config.toml
n_layer = 14
d_model = 224
n_kv_head = 2
d_mlp = 896
vocab_size = 4096
positions = "rope"
qk_norm = false
parallel_block = true
init_std_o = 0.0536
train_tokens = 279200000
Each number is 128 + 24 x the weight over the matrix's rms, rounded and kept within 0 to 255. Layers, rows and columns count from 0. Numbers have three digits each.

# layer 4 attention output (transposed), 256x224, rms 0.0536, rows 27-46,91-109, columns 112-223
159133121172118102177159139138153121137128123106125122173080134145153123172139125111130144107145130139113138170109156143099160100122148137144128100132133112155141132121121097108122126126125103098139103083156143105107178142133132157140190129153116103131098157116124105133117136152154156101128138135123130120138135083104134158153159142107
168138141134161162142121140131133117108125135137120134139121115099130111099136128131149154149106162123119143141143108163143107148136135046128122090167144158137157093125108143137120142133120125117143131088127119090112150125151082132101152116123175145089136139096130150165099151140128131104089117133122136095153146143071104111119098162132
106141109167104133141095146156106147108182100126176089101127156114115118148151144119123119167102091129116135110135124093066153119148102132120098155159116157126145119101114122106115157107088142120128151137106121124131132162145130154112099141130130111135139150095145082162117159104132078109150148133131141113211101124119135140141142121110
137106151143139099134123157122130125151143141100126157114148142079143108140133163154155128121151147150168127092125111148118123149094155121098129158114144160123139125126132151125123103176146141127138128126128137137169089114088094125129120108142200107119117123113146135104116105109092119141115151133110112109149111114143166126178127177134
114150142133112128145140098123134137149125114157112142111078106151108133134116113097113155137111164114115142130107127154136114140100102172113137116144123129080136126139109104133162099105124066136138126130129121108149126144159162150118116099117108131151153140111093136113146099156135190119156105134125138119086132123103128128117122111115
148090107139109145141130133128148133138125116098144100110135107126088114159088107093114099113137111129140110107098155126123136161127145155136140156107129139166138134157117148152111114150125122106140156107149096159146130109113165116151144110147146114109135115102116145148107143155139121122136114135161126157131117134150106098136114070125
133157108153114130131123151102090129104136102117114120121129131129124129109118108111118110103136137156173149138123131123131126139135133129156120123138111124157104109166117120134126117108125130129184158120102134169119110162127096128122140136104139119139154139116136110127106087149137119157123165153133132129121130146129126099148120132142
098088130133114081154121156160130081144177115122168085151111137073129129088119165138091109135115128136105098113140129098131111122158123084139127133165150153148112115119122155135125142115133157133129153140161143141119122116152136119112134165137138127135149136126130105122153143094109126077136149139093076137152124137146122150163121128090
119137125120127144116123128144151112128138150113159145138116092159109089118119148125113075129117143108161112088133095116138125130123107108140112142116131115130142148157097113135154147097090138102153119115142117115121125128116132135126109121112092138096196131139136105153123127136131113144140140129138130135129130103130130099133119140104
096128138119113137131157115150089134123137151138132136185137107130142132149138152146116118105132135119135127124086139132147140150130131096134140110149169144136125115119126155133138095116140127137144089150109159133119136131113146125110142144100106137121162109131164144144147119118125097117149121122120125139120144094145153140145123133111
125111140092119118127171142125096154155109131124131150177121096123153115132139155154088108113148154137113103156156122141139140132113163144170107120100107126148175124132138110105107109167172117093140103135165067080105138104101150140173100146125138143142127095115118102102139100125118117157087117110139109126152112127147151118105088137106
121164140112110148106128158156115125113169128149116150108133139139110087122128134088129102137117132119146102100150145162112120139087127112133146121175162148144108137153123098139142146115135120118182110115124104136082158158141108136123121097102137155139143107185106147132075122090133119123096121136150107130161119107146108128127136140123
142129117157108145115141134093148119163153129100140111128141123097142157134116135093111113106160092095136121138116155141096130126170088148129114151134124124149090113119147148149101117155105094129120113067126127141139189110146107138148147162121188088172125149124143127155141134153115129073136148133105139100165096154142112154122144115148
138165080114160107152121139160152150133184112120107096164138146132084133092137164115127134115161142162124119113128115138120107122143117120109122108144134113136128128161114124150152132126117127120131127134109170129132105136146094131158167133149107137127148124141110142150122131143144118127121127138133117128112136102131103128145103112136
136144189174176127125148111116131157147128131119080120155151105128110131162118109106168117154133149139119138109125141151142116154098109141136163147128144109108148147146117128096112117106123106131123157118152105120087161145139154130133149121147150117140152175154152155115115118152140108092089154122166150159117147161102113070136154129136
125158112096129144113131143094117134099106096120126119061166109148133106115109129142150125130104129117136110131164145141143138147145130150143099121155174122147131137142151139167150095160110126117145140116123139141128127118125090094121099136157096103179130089135137114106132153107123162133171127113107115107092088121133110127096152073145
127133097175093150145111153144094138144151122098136136100143126110156133150096164109157122097147114122145120106113136116118150123121121120102115162135127111163133128129117147118137149124159125127096126117095101134114138109126147148161065132130175121126128132145135132157142104089121120088144100123136124177148105095110146090147146125162
105113125140117107095140123183130101107153134121135161102142121150139111166152109085119136128123142125138119098124170124152120122138154138121131140178118116144167116122116144128107140150165105117076068140136124099105101116104149130128137131133148164126105139128121102129135135092152072124133109111152124145102126136100151122145115124103
099126130154095108137099113131106127133126125131146159144107126111164136136130148159106113150131136108133123152140144131131127162149107124143124134103129132146116120099170137085147142121140132167114101135155135195105128130087132169126113118161125136147149135111106099125116108141135149127118128133136117131109113101137142154120129116162
137101147127129131102124145108133157150129130130136156172142116159096154117119121114124160137151126097141139103148150144093128129101102165148157145147141124156165120161129133129142115173150158144136125143119130108109148156121121111125117079136130117136168126176122134103108092153137108161109134125183126120126100128130143104117140127128
080156160125169082100127083091115138117106122137136139054163124128138140191130111121133112147125166122121152144119127131158120163089115096129093132163135123124120129102114154139137123100140158168174185139069104143152109098137146132157091132082172141136171115104130167123151099136145137110109153158124159149139131171114135112116120087190
098166107172119104146081107098135154144155150153107121057139107151175123146142147109125101136135130150152114110138144133128136098148167165137132143117100143134135129128113136154103137127126153113135119136130134128129129110116136162122128166165139137171128088148139107116126156150102079085149102114101117152133065172130140127135098135145
163105096099143095121169159132154106169135167112134106080169133104111117163036159098097124107135160116123121087102099134177144107082176092147137105095150119127082116125133113103145098161174140146176130116150096117121151105136132093158162174133147129101125085122170141119142160111132165146062116089104111172149081145141128096091095158128
126137154137182196125178133151092164132118118154128098203163134139141139087124148146109090117094120093122157118119128090096172104096113126133143141101127140120125122091115085110081114152164126128096121130169119119021105103106212138098101123195143149112154136164185151116152113136124149117141141118161122113089107162127136122110158131117
113137121133098154161115126123135109153124138166152172136147083109078150168126119121155094130157128150107098111124114106129141198146145114153150132150166111131106087097140165159120115104145158161122146159149138161160127096126083118125161122134101130130118187148121135143119114155051143114143105108134146129079104124133107135121110163080
182108101149161136128149104142133116100092096150122134088136103169131166182142125147099159145164093123076122132113157144136164111156104089148079109207144142069126156143146112093104115100156114094069109152137117126118120101117095126144145123090159113133113106112119141095110186075133146185113107133136093133136116137133146109109192139086
200054174068112132136140107128120157128111179135104161162159142119164147152101159151180162167188120137161099093128118133106159136098129124124114125092177144101131111145092145118129129108126136168157085149109153084136104137146102100152089141169164135147147117113114129129130149057137123133106096102143139136141107153156137168138148148131
128128146083110139083128158110104112171105118150136152122141111127089140148124153148136128093147139111152149158159109100111140134076133119127099157091124114125113130129127121114109105120153135106148114098141124160130111109136093109106163167090131112127121115110159134142144165103094141147104127130160134146138139092140107104120169172147
127121120179132100154111112115100110110110115112103173106110132151142084124105138127113124149125074117132132189189179161096117141145114135098162147129145134156115091167118144112144140157135072103128145086176141098119114140082125138157123130114153113141122114133096165132096115174111153157121163135147132127133126121120113130130160103145
179092159100101169117114130104143114088076119129109173114100106148093158162156108117128117150160187108076103185116120108069133158117144140103104074098093148130135148111117089131137125169144142146127117146123137147133135109161115127148127129147132113139121115080100139091094139153156137159092110114151075097113125137127134109137156144164
141124089131145141092085156144132106082153091170122129127083149157126146095115060098157131106123187167114151132078151125122165089153155116167137138155107108086076105116136080120161155107111121133130149148083141161143128094115083156082144129170093144150161142136098162119153123153139148112182123134131173123128151142091100129094136119137
138123119171151130121091130133084149117053119112106144106063121119165144102090151133131180089150098160148118144111133163093148109149180119123104131127101151126143065137082126091125145123140113118099135114138135103159099143118127138124116190115131145113151073095133085131136147118101166102126093124134107179139129127079142138129097140132
183158150098114167110121116123098162134136051151110157196154147108139143185110145111132156107106126143099126112097142106068151099115152111079147124171116148143131135111148108139116125142124160138174126129153121105112141153129187131151099085109110166122149097108164175112129134063143176152148114121055146074116141144093113166145109150142
174145120151123121123162137132135089135132124184141115154127133124130166148116104139121172158127173141115117141144139135155137180101180104138164078102125108120157104121129118120126165100144126142125075124117115071107149157087125101128132128152136078105131129156081132101087137158149120168110123128150162143147151154127134144154156136143
097127113058061169093077114145157129121116115153140130166108126125167113157109101131116144111144080140113148032125117143143147148126122106106102043145151071149134111141143132156137080121134134141118125151117135140150117150152103105082099167143145138111136099147139117183124112056142136094114123132143099129058095075144110162133167096140
114108104159161165117116158128133121105149116154127128101136135134162129097143154110159125137106135114153135121141107062098098152106145080127106140143093091155110130144105125110132165128205155167161129135109134130115088169162120171085165149080150129108180174167121169153085144144103088136103129140144157150130158158149134119145083171149
103087088127085091133114123157133111138133103155139185104080108153064142100136140122101122133148089114129109140123111083086123160172133127125167158159156152178122102109135113091116171128121158133126095140116168095169134145136116126075171140044111155115109115143093129129079138143136101121117141132117111120193129145136109149117097129086
112117102082123141160109089107108164126136171135159101103128126162155137095129135158184150143120127149138179158172112086088123149137104104083117115109145137127145107163134156119154152121079161136132134087130137103125140127115104108116113135181121111143077131126127173157097093105094126140133153139103112099125135166148136135129132134140
233160131111143120097076131104123125114094113084106118178155153151148097151159116123159128105140131122096122107117134143101111119146200088114127112164096148126160156198081115191100133115110099090164114131154101107149140104114090105148131175105100091143127124103069088105146127123123158137141163125137118098142175152123132111103130162115
# layer 4 attention value, 128x224, rms 0.0434, rows 28-46, columns 112-223
127114118159098144134078129130101118126171110146141127137153128138122082117175124137131109151105156144114111109114129129145148091097142119127147108120141123121111102143121150125143159070151122114110146111134156121146114152102173120125122148120145104128130166151143128108135106149161127120128134160107068110136113124143107107132175109107
121132140110158083116136191132148133142164105114121131147159106109075109112129136111150130113098183117106096118109111138110156102088178125128159114108106113117122096121172139122143125162170123159127119157122113132099126141108136145118165115108139141142139148138133155099087119125107115162147098161138127120113131131140127133115123098149
121112127152103132114151190072138131120116147131173078165126108147137160085113087137103115101158116117119132137113126081106099144114138109148125085120103074191119079131115169156144159103147119095109138159108117152135132140156115154102142119160109158125108124128129130172099136110157153116116136149139127148109109123154104113105129059141
104151122110115133174142069126105105091110129105082122130160132105167139125156146118105146112146119149112122098144149091133122145131156125103122145113143099139112105114113123099089168181079169115162100120164139118102161095122121117179171117143137138110144105102128176119127106163131159160123118146122092102098135173139153116113168182112
134149106130137122143179100147118157108143137159113145165123127103146147127178140146130095153066109101113155138121137113118136113104111113113110125137137076120122144105130101120106142160183149094109158099119141084093119169116141147119127131132125144137097138159124148134116133170146104118159129143170124176128149124131138141119111136153
128106133159091129129115156167098180100159098124165106136115115156100104132123166154122104134139129132104128162092094161108147098146143134143135174125103107106141123120113103116118143156133126128087145131100148099129153107125141134142123097173137175104117128128104160122145130140111120148119125117137127152137096128160170098151092147137
172130171118161160150122136129091133129119131100107145128142113161118121132137111137128119127102122132127159125116131130114158143132133130118161152157093141134117117116148099111136138132154095138106061122113088117144129151136121127100109113158093162130129122129124115130160142112125144170122124142138167118136138065133163120114172149133
147127121126166137166115110132116104144126118136112129142140153116122145127131130107091119127125142105158138133130107139102139093107149106110078130136159121123168131108170150114107078155136086134119141132162151116129130126144171124138144139091137150182139119107128111141128088089160139119123141111147157133156103135128102128168148140164
144138121131122099062100098097127149150134115150088130121128117142176122130135139121124095138148117131108108146123106154118113119150149131152139115146159128145141087133122091163119126132121104128131190081140109105127118135101145137117170136156143135116154135132115120098126134131099134139133080162104125103126107158147126109094116146124
137123184118163142103126101126125126120149134155102117099146113134158089137102098129118105147124127124134151114122111172131114141106150118094126119132137148115109146130089183106148140141071115157130172143099160096155114174112139122156159157158147095116165155144120131156111133138138131107129105081084143117087137138124138168117128149135
105152137142115124171123114145158128122122121136148136104140121124131098118128118155103120107083130131120146178151090143082136121108163118085119166144128130155149084145169128142117132138127137128096144132062159142136112117138145137116141093154124139148157145115069113108155114159134105153142129115108140119126129156135119170135133116126
114105093121113097151120130095126190146124141132195160117112146153108120126119135130126116115092158123098132137140122135150086151126114146105149080152111150134136113100098149168147130127163134123111194122121181118136133102107090157118131145140119125088133131123123157137143148102128114128102124141159057161057153129116120119163110089120
142155115139160100139159122121103120094161127167125144124088133143115100126133181133095142129123119123163140135099091128141146154125135131161159150150143130122177148121148094130101095100082106144074116151147159104156163095090121155135113133133139141143125114107156118142118084127124122085111096137165131132151088133145161110138116125101
142103114132130079126176146153118137101115097094148131090065178151131150149116118155162102101130152147094141154105168153147142133182149156122129118142131128093140152149126163138166143107139124125145135159145109098149131081093116138132125145106145184096082113157092089157162154144109084177168152147100104132102132155147117162142112107145
117134104135106104088073128119156100107150156146106124142134163134160131101130129105099103113142132115134108099120168160101134129142117141125141140118117124135102133118160122147139119142105140136098121101130171098132131113122123125121134176153118141144125101112135125127167123104133095148079099139140102114164138115109178145132148146093
154138141117154095085116143125132159113074204122137147138143150146104100113159163123110155132160157128079122130132124103135120120146149098149109112088122159131153175145126110154138132113113136100110151115148126136134124083129182105126140135072142135133111124109148120141131139123122116146104105136124127172164148100143130152160155153099
123144140104157123163131108169152140098118169138121102138108122087151141118131123159140158100113117150137131152136107146136126124092118134164105114088122163112086126065113082154153134150115141139151150150108143121123127153125153127118106119135152101145075104131139135143113185126127159110078069177095141132147066134165137114089128146164
124094136138126101138152096123147102151131104101094140092124120124075128112125107135150167149121077146164098127144124143113136096078105159122123135140137157135153104133088145116136085182129109137129178088125097102092151145150146134135141120156138137153159107154128110113136183130125106131130106100112128154109076145137137118152112132124
090144151129132105118131145156114122120137103114139128145081114129151120103158114146138095120144075145110173112148112090147148098148146128121132119136112130126112112124157115123107087115090127106101149149154116175141128151126152143113100118088125175135137106110146109135151125132164187125122141110089164075138157152135149155131119129116